python train.py --num_hidden_layers=11 --hidden_size=512 --num_attention_heads=8 --num_key_value_heads=8 --head_dim=64 --intermediate_size=1344 --vocab_size=16384 --hidden_act="geglu" --norm="rmsnorm" --norm_place="pre" --norm_eps=1e-05 --positions="rope" --rope_theta=10000.0 --rope_fraction=1.0 --qk_norm=false --attn_scale=0.125 --bias="none" --tie_word_embeddings=false --parallel_block=false --extras=["capped logits"] --init="normal" --init_std_qkv=0.0506 --init_std_o=0.0506 --init_std_up=0.0506 --init_std_down=0.0312 --optimizer="muon_variant" --learning_rate=0.00422 --beta1=0.93 --weight_decay=0.0 --lr_head=0.00576 --max_grad_norm=2.0 --warmup_steps=200 --schedule="cos" --final_lr_fraction=0.1 --batch_tokens=[65536, 131072, 196608] --max_seq_len=1024 --doc_mask=true --train_tokens=1158000000 --max_steps=9525 --dataset="wikipedia_en"
Each number is 50 + 10 x the weight over its row's rms, rounded and kept within 0 to 99. Layers, rows and columns count from 0. The size before them is the row's rms in percent of the matrix's.

# down: layer 2 MLP down (transposed), 1344x512, rms 0.0486, rows 493-559, columns 128-159
# gate: layer 2 MLP gate, 1344x512, rms 0.0799, rows 494-560, columns 128-159
# up: layer 2 MLP up, 1344x512, rms 0.0827, rows 494-559, columns 128-159
down493 103:49 44 31 43 54 55 48 44 70 60 71 43 53 23 39 51 55 47 59 52 71 34 57 55 45 43 69 46 59 57 40 37
gate494 102:54 58 39 35 45 69 44 45 52 31 42 42 42 41 44 52 43 44 42 55 65 64 60 46 51 37 40 55 40 48 48 44
up494 104:55 42 56 28 53 56 49 52 68 32 38 79 60 38 60 47 39 46 45 51 50 51 50 56 55 56 42 41 63 37 64 36
down494 105:44 50 35 55 45 45 52 60 56 57 35 35 46 36 44 35 51 30 33 51 55 50 36 59 41 48 40 45 53 43 54 54
gate495 098:34 40 54 65 64 53 67 72 56 53 46 47 49 45 48 52 46 44 53 57 38 51 48 45 58 35 49 47 40 41 42 35
up495 097:49 61 58 54 44 45 29 41 63 58 55 49 49 58 34 43 49 37 55 61 51 56 63 60 63 61 36 44 49 51 50 54
down495 098:45 52 39 37 59 51 58 40 14 50 42 60 35 36 66 64 55 59 34 47 59 23 55 45 37 41 50 54 44 40 54 37
gate496 098:48 55 41 35 41 57 48 63 66 33 41 43 62 62 50 35 35 38 33 49 50 57 53 53 48 46 35 60 45 54 55 63
up496 099:34 47 44 38 57 47 56 64 55 39 60 57 59 58 55 34 43 54 50 50 64 53 65 56 42 43 46 65 45 42 49 60
down496 100:46 57 73 66 64 77 43 53 50 49 54 60 56 42 51 49 64 56 38 55 36 61 56 58 48 42 29 47 68 44 59 54
gate497 101:46 50 70 50 40 50 53 49 42 43 30 48 65 34 62 41 62 57 56 57 53 41 41 44 62 64 83 49 34 48 37 56
up497 106:41 45 45 60 55 48 36 49 54 53 58 47 29 50 56 49 59 51 44 48 60 55 46 51 52 54 43 79 52 48 54 57
down497 100:56 49 56 51 51 57 48 51 55 51 32 42 49 61 54 47 40 49 64 52 36 47 42 56 47 57 47 49 46 52 45 31
gate498 098:50 56 55 56 48 37 47 56 76 42 53 37 56 40 44 59 32 25 68 46 69 33 54 71 48 36 50 60 43 39 62 35
up498 098:43 56 33 46 51 31 44 52 28 50 51 50 40 37 55 61 49 54 55 54 30 55 56 36 53 31 42 40 40 68 55 63
down498 100:45 68 45 48 51 39 45 48 68 44 61 42 61 62 45 47 69 55 64 61 51 59 60 58 59 44 71 56 45 49 40 46
gate499 097:49 55 76 40 57 43 62 62 76 45 45 46 45 56 53 49 71 34 27 61 50 46 38 70 39 49 38 52 55 64 42 44
up499 101:63 59 58 56 40 46 47 39 39 52 64 67 55 57 51 51 58 42 59 39 62 54 59 52 41 32 38 72 47 41 52 48
down499 098:47 53 59 41 58 55 53 52 50 56 59 43 47 37 43 45 43 47 61 42 47 48 34 53 51 69 32 63 57 59 42 53
gate500 101:34 43 51 50 80 32 58 52 28 55 43 62 50 41 40 44 54 55 61 61 55 33 64 53 67 50 50 45 57 63 55 60
up500 107:47 36 41 68 44 51 40 56 59 36 57 49 53 59 46 29 53 51 53 52 40 54 48 41 70 52 49 51 52 42 54 49
down500 098:50 58 51 44 42 42 44 65 44 45 40 61 48 47 55 41 48 35 46 28 40 34 58 66 45 60 41 58 46 65 51 25
gate501 099:38 41 51 55 68 50 62 40 58 45 36 52 60 60 54 62 53 54 65 38 62 55 49 67 48 51 61 46 40 59 30 43
up501 107:59 34 51 39 36 57 47 50 46 45 50 45 55 50 58 44 48 39 59 41 55 51 53 70 68 43 52 30 46 43 60 48
down501 097:55 38 66 33 50 52 27 41 55 51 52 62 52 60 65 22 42 46 51 52 38 62 46 40 73 49 45 39 49 41 49 63
gate502 110:47 52 56 60 64 49 57 60 38 45 53 36 41 54 41 59 47 37 46 53 33 48 53 36 47 69 54 52 38 60 46 57
up502 109:43 31 62 53 46 52 53 73 56 47 47 33 50 45 57 32 50 49 49 42 42 34 70 45 39 60 38 36 58 52 46 47
down502 101:46 53 59 41 60 45 48 54 52 52 51 40 52 59 55 43 28 71 34 38 56 47 43 50 49 49 51 47 49 46 54 40
gate503 096:30 55 51 57 42 45 43 58 57 49 42 36 53 53 60 51 62 65 75 43 56 39 52 41 53 46 63 52 48 58 26 57
up503 103:80 41 39 60 55 63 55 41 47 51 46 43 46 54 31 45 47 50 45 46 76 40 45 49 48 45 68 65 42 63 49 69
down503 102:48 67 45 50 43 46 40 56 40 45 46 54 63 49 62 47 52 57 45 50 43 59 42 43 61 44 45 52 48 45 71 53
gate504 095:42 63 68 47 58 44 60 34 60 41 63 55 45 60 54 68 32 45 44 27 56 49 43 57 35 38 66 57 62 54 44 51
up504 097:45 40 54 44 49 49 63 65 37 46 40 47 39 55 44 35 49 41 46 65 47 51 28 50 61 59 47 56 40 53 47 62
down504 097:39 47 45 53 48 59 38 48 50 72 61 42 64 47 41 53 56 50 46 40 45 52 52 48 48 59 63 48 55 42 41 51
gate505 102:65 55 49 39 59 52 45 52 61 56 65 60 57 56 73 58 44 58 42 55 12 52 64 41 60 39 58 54 57 50 56 39
up505 105:45 61 38 54 51 57 65 31 43 63 27 51 57 44 59 49 66 25 49 64 40 41 44 39 38 38 62 43 26 54 55 57
down505 103:52 43 52 49 39 39 56 47 49 51 70 32 54 38 43 59 38 61 47 41 44 54 49 50 60 39 67 57 58 39 38 50
gate506 094:25 45 37 39 65 27 63 60 61 39 51 46 33 46 60 48 49 61 54 53 46 53 58 58 63 40 49 61 55 40 46 60
up506 096:44 52 41 43 56 55 61 49 45 73 61 56 49 43 33 48 55 78 62 54 47 53 47 67 39 48 40 41 51 43 39 61
down506 093:44 43 61 54 47 56 22 46 49 59 46 57 67 46 49 55 56 57 36 64 54 41 30 25 50 47 59 37 39 38 61 67
gate507 095:43 58 61 62 67 28 60 55 40 58 42 46 60 51 45 62 69 47 43 51 35 44 67 47 35 40 47 68 36 55 49 49
up507 097:44 42 40 49 59 49 67 67 43 55 53 29 48 52 54 39 64 77 34 68 48 61 68 38 64 59 48 45 48 33 55 52
down507 100:45 47 35 68 44 53 56 61 51 45 41 61 55 47 56 55 35 54 37 51 60 47 55 53 53 50 63 52 26 55 48 52
gate508 109:41 44 56 33 38 56 57 61 31 51 58 68 74 57 57 42 54 58 32 62 36 44 30 48 72 55 75 45 46 51 44 54
up508 107:40 59 50 55 67 51 52 31 49 40 45 32 47 58 52 60 69 51 52 28 57 51 46 57 59 46 52 41 45 36 36 33
down508 105:60 40 30 40 47 53 54 57 69 55 35 43 51 66 39 48 58 76 46 57 37 51 42 43 54 54 59 53 42 37 55 44
gate509 102:48 58 59 41 42 56 56 57 34 35 36 32 46 49 48 58 38 43 47 60 55 47 55 64 71 65 55 34 60 42 31 61
up509 101:67 42 40 64 58 62 47 44 47 54 44 55 50 39 54 55 55 71 53 50 48 56 59 37 39 42 52 51 48 62 54 49
down509 099:58 54 63 39 27 58 34 50 58 37 49 34 51 34 61 38 64 53 64 46 50 27 54 58 62 50 62 58 47 43 43 44
gate510 098:48 51 60 38 66 68 58 54 42 49 36 67 61 71 41 57 44 50 42 39 52 39 61 57 60 46 74 38 58 40 51 45
up510 095:50 66 58 42 45 53 45 53 53 51 46 44 41 33 54 57 30 49 59 45 65 56 28 43 36 32 26 47 40 54 43 45
down510 093:54 48 54 46 54 39 48 69 47 44 54 42 53 46 49 55 52 63 35 51 48 50 49 53 52 56 30 44 47 64 76 52
gate511 103:56 58 55 54 51 44 52 56 30 45 55 43 45 58 72 55 64 52 69 69 61 50 42 52 58 35 48 55 53 55 41 39
up511 103:53 30 52 32 38 48 61 42 63 44 73 41 58 50 68 50 38 61 51 50 54 52 52 58 47 45 49 52 62 54 56 52
down511 100:31 51 44 48 40 51 60 65 61 48 47 42 62 40 43 36 54 32 59 47 49 57 45 49 61 55 45 46 45 47 43 44
gate512 102:37 51 39 44 38 27 42 52 56 70 53 54 48 52 45 33 56 39 51 48 45 55 57 65 50 42 59 74 51 52 37 53
up512 104:57 60 64 47 54 62 62 50 42 34 50 54 43 37 49 62 48 58 54 44 54 41 47 30 49 51 53 29 62 60 57 34
down512 101:61 53 53 48 38 47 73 41 53 52 57 40 47 36 58 64 60 57 58 46 54 53 64 50 56 36 69 59 54 68 54 62
gate513 106:53 69 44 59 43 48 46 45 61 51 54 34 53 41 59 48 34 59 60 44 34 37 49 36 51 57 44 61 60 54 39 48
up513 098:52 52 29 35 51 55 35 39 53 51 48 61 36 48 59 66 57 47 54 45 75 63 23 53 50 32 61 34 50 59 57 43
down513 107:30 52 45 57 42 24 40 51 58 28 62 43 35 55 52 45 56 46 64 58 71 35 44 47 42 46 34 53 60 44 61 59
gate514 100:66 57 40 46 73 43 26 51 50 59 39 47 59 61 46 33 52 50 55 49 60 59 30 25 48 42 57 61 54 33 27 60
up514 105:48 29 52 50 48 50 45 61 58 44 52 34 47 41 38 55 33 47 47 40 66 64 60 40 58 53 51 40 50 49 43 51
down514 105:49 67 40 55 33 64 49 41 27 47 53 58 50 35 57 68 44 70 40 52 55 57 44 56 46 58 39 35 55 44 52 45
gate515 096:61 51 42 43 60 33 40 66 66 49 69 34 39 56 45 36 54 45 36 51 35 48 43 45 61 71 65 42 53 60 39 48
up515 094:52 73 42 46 75 39 46 46 58 44 57 52 66 45 54 49 59 60 48 49 58 46 54 35 49 53 69 50 64 44 53 55
down515 097:75 55 49 59 43 61 62 46 41 50 49 54 41 66 38 65 65 51 47 46 48 55 41 35 36 44 62 53 40 52 54 52
gate516 100:61 35 51 33 65 43 65 53 67 55 50 62 67 56 38 33 53 49 47 41 51 48 46 45 44 55 43 47 36 53 51 53
up516 097:53 59 48 54 58 44 46 59 73 48 40 56 47 49 50 57 48 31 63 51 64 51 20 50 47 29 44 60 69 41 41 66
down516 099:45 41 46 39 60 44 47 51 49 48 68 52 33 47 59 55 47 55 57 49 40 45 35 55 52 62 47 31 48 51 66 44
gate517 095:72 52 33 51 70 50 31 46 72 54 51 58 62 37 60 54 36 41 46 44 35 65 52 60 59 48 55 46 60 45 54 63
up517 095:49 42 50 62 51 52 41 54 54 60 38 67 50 33 59 53 50 51 50 48 58 51 50 51 57 37 72 47 45 36 59 62
down517 093:58 48 34 54 42 54 48 48 41 46 57 20 33 62 45 58 36 32 40 43 39 62 38 18 43 60 42 34 49 51 51 44
gate518 096:44 52 37 43 56 44 42 58 43 45 23 50 38 52 55 61 64 51 40 47 53 53 34 52 53 68 74 59 56 59 47 47
up518 095:47 54 58 28 57 40 56 59 31 73 37 42 51 56 56 56 38 35 53 37 58 61 64 64 52 47 72 43 52 41 38 48
down518 098:34 43 48 51 48 51 52 47 32 50 59 49 42 52 35 50 51 64 50 51 42 51 60 47 56 31 33 76 53 55 46 70
gate519 105:49 61 60 41 45 42 35 51 54 41 66 37 58 41 47 50 52 55 34 52 47 61 56 33 50 57 52 61 59 50 49 53
up519 111:59 51 50 66 54 45 50 60 48 58 57 51 45 47 51 37 54 40 51 42 47 42 40 47 67 52 54 51 51 43 49 43
down519 104:38 57 58 60 52 46 45 54 41 28 27 69 55 33 64 28 60 67 56 67 49 55 47 44 18 51 60 51 62 52 39 58
gate520 096:66 55 48 22 63 68 67 51 70 53 64 50 58 44 50 37 62 51 52 49 47 55 49 24 48 59 42 45 67 49 40 55
up520 104:38 61 42 49 35 50 39 28 37 38 42 44 53 42 50 51 45 45 37 56 46 53 53 68 42 56 61 52 38 69 38 59
down520 096:41 54 44 67 36 50 29 42 54 64 50 48 45 54 52 43 40 45 37 49 50 47 36 49 71 56 33 39 32 38 51 59
gate521 094:60 29 46 39 53 47 48 41 46 44 64 44 48 67 39 56 41 49 62 50 47 55 77 66 49 73 46 49 31 54 60 34
up521 094:47 57 55 67 59 41 32 44 53 55 58 57 43 55 47 53 54 48 33 38 55 54 48 60 56 41 43 53 51 41 55 34
down521 097:38 52 55 62 47 51 52 52 40 33 57 43 55 53 52 55 45 37 44 52 60 32 70 54 54 49 53 57 50 66 56 38
gate522 101:54 35 37 48 50 48 54 58 55 53 58 61 33 43 53 50 64 53 36 51 40 36 25 60 36 48 49 43 45 44 46 43
up522 097:51 49 43 55 33 50 48 43 57 50 60 53 47 41 38 52 48 49 44 61 64 48 40 77 29 57 53 48 48 56 57 51
down522 100:51 77 54 78 71 38 51 70 55 56 52 41 45 47 49 49 47 49 58 59 54 43 50 45 51 62 44 38 39 49 48 64
gate523 095:57 65 55 52 37 52 34 47 47 44 50 42 49 67 34 57 48 54 43 52 36 46 59 62 45 40 49 49 67 70 46 40
up523 098:37 40 52 52 45 62 58 24 50 40 39 46 51 75 57 38 55 62 46 37 47 47 49 60 50 35 71 47 56 73 38 81
down523 101:53 44 61 37 41 62 42 70 40 48 41 46 47 38 49 65 41 55 59 49 44 52 51 38 63 32 44 53 59 49 43 73
gate524 101:54 64 55 58 51 45 62 47 47 34 52 62 55 45 40 39 39 36 50 39 62 61 57 54 55 44 56 62 57 64 51 41
up524 099:60 71 69 46 35 48 26 51 23 49 66 50 43 34 41 20 65 43 54 51 48 39 50 59 52 44 43 25 35 58 40 62
down524 101:42 37 60 42 54 45 31 56 59 48 52 50 38 48 44 47 48 58 59 50 44 36 48 45 58 54 47 50 49 57 38 53
gate525 097:54 47 55 47 32 61 45 56 42 56 50 37 58 65 52 50 55 49 44 66 30 40 42 50 35 60 67 53 70 49 44 47
up525 096:44 51 48 49 60 54 58 39 48 43 66 66 31 31 58 44 58 67 63 41 36 45 63 50 37 46 40 48 63 55 60 35
down525 096:36 61 39 52 52 39 29 44 57 38 39 46 52 53 47 57 49 56 47 63 51 54 38 48 55 59 40 46 25 51 42 71
gate526 101:43 51 43 61 50 43 28 40 81 57 60 31 43 48 53 25 53 52 51 37 48 39 52 47 52 33 66 43 45 62 43 43
up526 096:45 39 48 75 55 41 60 44 39 55 63 47 31 47 49 70 47 36 47 64 61 33 50 45 53 48 38 37 42 53 52 56
down526 099:36 43 43 46 60 37 64 36 48 52 28 40 50 45 38 42 46 61 58 58 45 72 44 34 53 57 53 60 42 42 45 56
gate527 097:40 46 36 52 62 59 30 45 31 47 62 64 64 43 64 33 55 57 63 46 59 53 41 60 62 38 57 36 62 57 32 45
up527 101:54 39 58 39 41 31 37 65 46 61 58 52 47 41 53 64 70 33 51 57 31 48 61 45 48 51 44 73 78 62 54 64
down527 098:37 47 40 38 64 50 54 37 54 65 50 53 54 42 74 63 59 49 66 61 39 58 40 75 58 45 53 37 52 48 46 57
gate528 099:68 44 69 33 56 39 46 58 56 67 37 36 45 50 46 47 49 43 35 51 57 31 61 53 44 50 48 43 56 38 61 53
up528 096:65 48 37 56 62 51 37 49 46 45 49 68 50 48 38 59 57 51 30 63 57 49 54 48 47 60 50 63 52 47 37 65
down528 102:46 39 52 68 49 55 53 34 40 41 56 42 53 66 50 60 41 38 56 68 43 39 37 40 67 54 43 50 53 59 54 58
gate529 114:46 31 41 49 50 41 46 43 45 69 53 34 51 48 58 33 55 56 27 50 35 65 50 54 60 66 64 51 50 54 34 34
up529 110:41 61 47 51 45 44 57 48 65 38 56 45 41 56 50 50 58 28 57 42 45 39 55 43 30 57 37 65 33 46 49 45
down529 104:40 42 51 43 48 35 35 45 35 45 45 70 49 45 41 56 46 73 49 65 50 54 54 38 52 44 33 48 64 34 54 73
gate530 098:49 49 40 40 43 47 35 63 47 48 53 48 43 56 37 55 57 43 60 50 53 57 57 59 38 59 63 57 32 54 61 73
up530 103:61 45 52 47 53 68 43 50 56 60 38 56 65 55 53 42 48 36 53 45 51 59 50 42 38 45 54 51 32 37 38 60
down530 106:49 45 49 39 60 48 53 46 44 67 57 43 55 43 30 52 33 51 48 42 46 53 42 41 53 53 33 58 47 42 50 47
gate531 099:68 40 62 55 36 49 43 44 55 61 38 36 46 48 62 49 48 53 34 50 48 61 34 35 28 82 56 37 52 50 35 35
up531 093:50 43 46 48 55 60 41 59 44 48 36 63 52 65 62 47 72 34 57 57 49 45 49 51 51 50 33 52 49 57 60 46
down531 101:54 36 43 46 52 48 52 38 33 54 49 63 51 48 50 53 42 61 49 59 55 50 72 42 27 39 61 46 38 68 48 45
gate532 101:59 60 50 48 46 49 71 57 51 39 48 36 61 49 65 49 56 49 43 46 40 48 47 48 47 48 67 57 71 51 49 54
up532 100:38 43 36 43 56 49 45 49 37 58 54 62 44 33 52 44 64 44 52 60 66 48 45 36 37 48 66 49 29 60 64 51
down532 104:65 48 57 50 57 49 47 30 25 53 36 45 48 51 64 50 49 49 39 50 40 63 47 59 29 39 43 65 51 45 43 61
gate533 099:41 45 48 30 63 09 51 50 47 43 34 41 31 50 61 57 43 63 45 46 45 55 56 41 39 52 64 57 60 57 33 57
up533 100:53 62 65 48 59 53 60 42 53 46 19 41 45 53 42 59 35 62 53 52 41 33 46 43 50 41 60 52 31 55 59 62
down533 101:49 64 59 51 46 58 43 46 58 61 59 52 54 52 40 65 70 44 45 51 39 34 35 40 44 45 34 66 49 37 28 57
gate534 107:50 71 47 47 42 59 59 56 60 60 49 37 42 34 39 52 47 29 52 66 53 43 33 40 42 60 47 49 31 39 28 39
up534 106:47 41 56 52 57 25 58 67 54 57 41 39 52 52 36 47 43 58 42 58 24 46 44 54 28 59 46 57 42 57 38 52
down534 106:55 53 43 29 52 48 61 53 48 46 41 46 40 38 49 48 42 23 55 58 53 33 46 37 29 55 45 49 47 41 32 53
gate535 107:54 61 39 45 35 57 70 47 49 45 38 36 33 39 52 52 55 60 56 39 51 44 48 57 43 70 54 63 48 48 42 47
up535 105:33 44 50 49 54 64 58 49 54 71 67 46 37 52 46 40 54 45 48 35 34 45 50 51 43 56 30 56 58 47 41 28
down535 105:60 52 47 54 34 62 58 38 62 54 42 31 41 43 38 40 51 58 44 36 52 56 53 53 36 36 52 38 49 52 59 53
gate536 097:44 49 50 67 49 35 35 52 50 48 69 46 60 45 60 38 48 48 56 53 41 48 33 41 35 56 56 44 42 52 59 58
up536 092:65 56 44 47 59 48 35 50 39 62 61 52 44 39 52 47 50 37 65 53 44 48 51 56 39 53 48 39 53 51 62 44
down536 101:29 44 53 59 65 54 58 42 39 46 25 47 39 37 77 54 47 44 58 56 30 50 48 42 49 59 36 43 60 53 27 44
gate537 100:49 48 46 51 53 54 37 65 46 57 44 50 59 68 48 52 48 52 40 41 53 61 40 48 65 43 38 34 46 42 56 55
up537 101:28 41 55 70 43 69 54 58 58 50 52 65 64 55 39 44 62 54 33 47 63 47 54 54 55 50 58 44 50 49 44 45
down537 100:30 44 52 42 56 42 49 34 50 52 61 47 47 31 44 33 81 40 57 49 45 30 60 53 41 67 40 42 37 47 56 40
gate538 106:48 50 45 60 38 49 51 53 65 42 67 54 59 48 46 64 55 46 56 35 48 44 65 45 46 65 57 49 41 46 60 43
up538 106:42 38 57 54 52 51 52 53 56 53 57 62 62 72 59 47 67 44 47 40 25 52 33 46 67 32 54 49 43 51 39 30
down538 105:47 49 51 41 47 66 46 70 42 34 51 63 67 43 45 50 55 54 55 33 41 57 36 52 51 50 38 62 49 71 68 52
gate539 100:56 55 47 44 43 53 58 68 64 40 69 47 54 61 63 38 67 48 44 58 73 47 63 50 50 55 66 57 48 37 47 60
up539 104:43 56 38 56 41 43 43 49 49 64 40 52 50 60 53 63 60 73 58 57 59 46 57 61 48 48 50 49 40 57 46 61
down539 100:41 59 49 50 54 44 54 39 56 59 37 50 58 62 37 53 42 64 30 45 40 45 43 42 48 54 56 46 47 65 61 30
gate540 119:67 41 69 52 44 76 60 33 52 45 51 65 51 49 38 41 44 53 43 46 60 43 39 49 59 55 41 66 51 42 41 36
up540 117:49 53 49 50 46 62 73 35 58 45 48 42 58 59 49 37 45 57 61 54 62 48 55 61 57 47 32 53 38 32 62 28
down540 113:42 43 47 53 48 56 57 59 63 54 51 41 58 50 61 44 53 38 68 54 47 58 62 31 54 59 55 35 43 46 77 22
gate541 097:37 61 54 68 52 45 50 40 39 60 47 47 55 51 46 53 46 57 60 43 47 49 44 34 49 67 68 43 54 52 40 52
up541 097:71 58 65 45 35 61 54 41 50 48 53 37 46 62 43 60 50 39 49 47 63 49 42 68 52 41 51 66 53 55 33 47
down541 098:33 42 53 69 58 29 42 64 47 43 63 76 54 62 30 27 51 48 38 56 44 55 50 55 38 53 28 38 49 56 56 38
gate542 095:56 49 62 45 47 33 27 70 40 42 36 52 55 43 53 62 68 50 42 44 35 39 48 34 41 55 49 33 61 35 52 49
up542 099:48 55 45 65 38 57 53 43 49 52 53 52 38 53 44 60 53 46 29 51 53 65 46 41 68 59 33 47 44 57 52 64
down542 094:57 37 49 44 59 63 37 38 52 31 87 49 56 37 52 38 73 52 54 30 63 48 59 55 73 52 59 41 54 64 58 33
gate543 100:57 58 58 61 53 61 43 68 56 36 52 58 41 52 37 52 72 30 72 34 43 36 45 43 57 51 37 59 43 54 49 61
up543 108:43 59 67 41 50 60 56 57 53 50 40 36 58 47 49 67 43 41 49 37 43 52 43 52 56 23 49 51 57 34 28 43
down543 098:48 43 29 53 44 42 43 59 54 36 56 36 33 51 35 38 46 38 67 62 44 59 56 56 67 58 45 85 39 47 72 55
gate544 101:52 47 60 50 46 54 57 64 40 68 61 51 50 53 47 43 44 48 32 45 49 56 51 75 43 47 54 24 41 52 44 53
up544 096:55 66 41 41 59 34 34 45 61 54 41 46 47 49 46 54 55 53 59 37 67 59 59 55 45 44 53 58 54 50 47 46
down544 097:50 54 56 42 35 55 45 55 61 52 46 56 54 62 39 54 36 68 43 66 50 56 49 34 50 52 44 47 50 50 30 38
gate545 101:47 55 67 56 57 68 54 49 45 41 56 39 62 58 51 49 50 37 57 56 53 55 35 55 45 50 45 58 43 55 41 44
up545 097:51 50 58 56 51 62 38 46 42 59 67 43 38 49 35 43 59 51 52 39 53 42 41 53 44 36 81 52 40 50 63 56
down545 102:53 54 54 39 60 55 56 50 47 70 54 45 49 58 48 64 35 47 58 46 68 51 50 56 37 55 55 44 49 54 61 52
gate546 105:54 69 40 68 51 56 56 60 58 56 34 26 65 45 66 41 50 37 46 47 63 54 49 49 41 63 64 42 38 55 55 48
up546 112:62 68 70 35 44 33 60 49 45 61 61 73 32 47 48 46 40 48 53 62 46 46 58 45 59 45 33 46 50 67 37 60
down546 104:39 61 48 57 61 39 47 41 51 47 54 54 49 45 60 58 41 53 54 57 42 56 56 63 51 58 39 51 59 56 50 52
gate547 100:53 46 45 49 50 49 55 66 42 58 32 57 70 41 55 35 41 44 43 45 42 45 65 35 68 38 34 44 66 47 41 48
up547 098:59 52 65 42 43 50 40 36 42 61 71 61 51 37 62 52 47 45 50 61 60 47 54 49 35 57 51 54 48 36 48 56
down547 098:42 42 51 43 63 49 71 70 57 32 41 50 51 45 40 58 58 51 65 45 61 66 58 59 61 52 43 32 52 40 50 47
gate548 104:61 48 46 51 67 47 46 52 50 33 72 33 29 51 48 49 47 59 65 36 68 46 55 42 48 53 63 50 68 51 41 60
up548 103:71 57 71 52 38 34 51 60 48 64 60 51 49 48 50 40 42 63 67 71 58 71 42 54 57 43 63 40 60 35 52 49
down548 101:36 45 60 52 40 40 39 54 53 49 54 49 43 41 49 43 42 42 63 40 58 39 70 54 52 59 65 53 35 39 45 47
gate549 099:55 49 48 51 51 45 54 40 47 51 49 53 26 57 62 41 62 28 50 29 53 46 62 61 49 58 45 62 55 57 55 44
up549 100:45 54 33 38 48 53 49 39 55 57 44 58 45 48 52 56 45 53 50 54 72 57 33 48 46 51 55 42 48 49 54 53
down549 101:62 39 55 43 48 36 60 44 44 48 47 43 50 51 38 44 62 65 47 67 41 34 35 45 35 48 62 66 50 52 55 29
gate550 081:57 42 43 40 50 44 61 45 65 44 47 56 61 58 43 50 39 66 57 33 50 73 52 59 48 72 49 31 58 38 19 36
up550 085:60 44 59 48 52 48 53 37 47 49 37 64 54 56 48 49 48 38 43 30 54 58 59 64 58 55 61 37 36 34 64 42
down550 084:27 47 69 55 49 49 39 42 39 52 57 32 31 55 49 59 44 67 54 46 60 36 44 35 50 45 45 40 55 26 64 53
gate551 096:54 54 54 32 51 62 41 60 36 67 44 51 49 37 71 47 61 24 60 36 61 32 45 41 50 61 48 39 47 61 48 37
up551 093:52 40 61 47 43 46 66 52 39 52 58 51 71 61 33 39 33 61 48 63 48 67 43 41 53 53 35 47 47 30 53 44
down551 102:58 53 53 50 61 30 64 62 37 47 58 40 50 44 40 29 69 46 49 54 38 34 41 42 66 71 47 55 48 50 65 48
gate552 103:54 62 61 57 40 43 55 56 42 47 43 47 51 63 49 56 31 59 42 47 61 49 55 34 46 63 44 43 43 50 52 42
up552 107:51 61 54 42 46 37 61 23 39 44 37 47 58 71 35 48 55 42 56 53 67 32 64 52 73 47 67 54 39 53 60 40
down552 101:59 69 50 49 77 40 61 67 44 47 53 43 56 61 51 60 46 51 58 44 69 65 56 56 58 40 46 42 45 55 49 61
gate553 098:34 49 42 52 39 56 47 46 57 46 43 54 55 57 46 45 36 62 48 44 61 44 69 58 45 59 45 48 56 75 47 56
up553 096:47 44 32 41 43 53 72 50 42 63 49 50 41 58 52 48 46 64 66 51 39 58 51 50 37 49 57 56 44 46 55 54
down553 100:42 58 48 51 60 42 40 66 35 53 54 40 46 67 36 44 52 42 66 30 41 57 35 69 68 66 50 48 63 50 45 30
gate554 097:50 37 48 50 52 54 56 67 47 44 60 45 42 44 60 55 52 46 50 51 65 53 61 31 54 58 66 60 42 48 56 55
up554 098:47 53 55 33 44 45 51 39 55 50 61 55 54 49 51 59 38 62 54 44 52 48 50 50 63 56 38 62 64 59 52 43
down554 100:50 68 57 55 45 55 54 49 66 46 42 40 44 38 48 53 39 57 44 48 55 40 56 43 51 45 52 45 61 73 41 58
gate555 106:55 72 47 34 53 55 47 37 40 37 30 45 74 50 31 47 58 48 35 46 49 45 52 42 62 65 39 60 62 49 40 60
up555 106:44 46 51 57 61 38 34 44 49 31 49 50 42 66 44 32 37 47 54 57 50 63 41 29 42 56 41 53 53 47 59 58
down555 108:56 55 42 55 62 57 51 49 60 27 50 56 48 65 51 44 42 55 58 57 54 39 32 39 35 57 39 33 53 28 55 55
gate556 106:46 44 40 55 46 39 55 52 20 46 64 51 55 53 59 48 59 56 52 53 65 45 44 66 47 55 56 66 63 42 37 43
up556 104:48 53 43 48 56 64 51 62 45 42 64 54 48 47 57 48 49 68 57 66 47 63 53 47 54 42 52 53 56 44 54 50
down556 104:54 54 42 52 34 60 24 70 44 48 63 39 48 59 42 41 50 45 36 49 39 47 59 49 46 51 39 56 63 36 37 63
gate557 098:56 67 46 48 53 43 40 54 42 60 50 40 58 47 45 44 62 54 63 49 54 65 53 47 54 48 44 64 44 29 49 56
up557 092:52 49 52 54 51 44 51 49 55 62 51 46 53 53 53 43 34 60 49 72 63 60 70 52 48 47 46 48 44 43 64 30
down557 095:45 37 50 37 43 50 53 49 61 57 35 41 54 49 43 48 64 52 32 61 54 49 65 46 59 58 52 62 45 45 57 61
gate558 098:55 54 74 42 33 29 50 39 56 61 44 48 28 42 48 56 44 54 52 46 40 53 39 72 52 45 55 43 50 44 48 43
up558 097:40 39 65 39 50 48 43 51 42 23 45 45 46 53 55 44 35 50 32 40 46 49 46 44 58 40 65 61 54 50 39 51
down558 097:44 46 54 55 43 47 54 46 62 57 59 56 49 38 40 70 78 53 66 50 37 44 59 47 43 47 49 61 57 63 78 41
gate559 103:49 32 49 52 53 50 58 38 68 63 46 36 58 57 69 41 60 44 35 29 54 66 36 55 48 44 48 33 35 48 53 47
up559 102:62 48 57 37 62 66 65 48 39 56 38 49 47 38 51 51 41 69 65 61 55 51 51 61 52 54 45 69 56 62 28 46
down559 101:53 58 43 51 61 48 57 46 57 38 48 51 45 50 61 42 39 44 51 53 47 44 56 54 62 47 54 67 53 55 48 33
gate560 098:54 36 48 35 66 25 51 78 59 36 58 48 55 42 41 36 71 67 38 70 32 52 73 50 56 68 44 42 33 52 55 54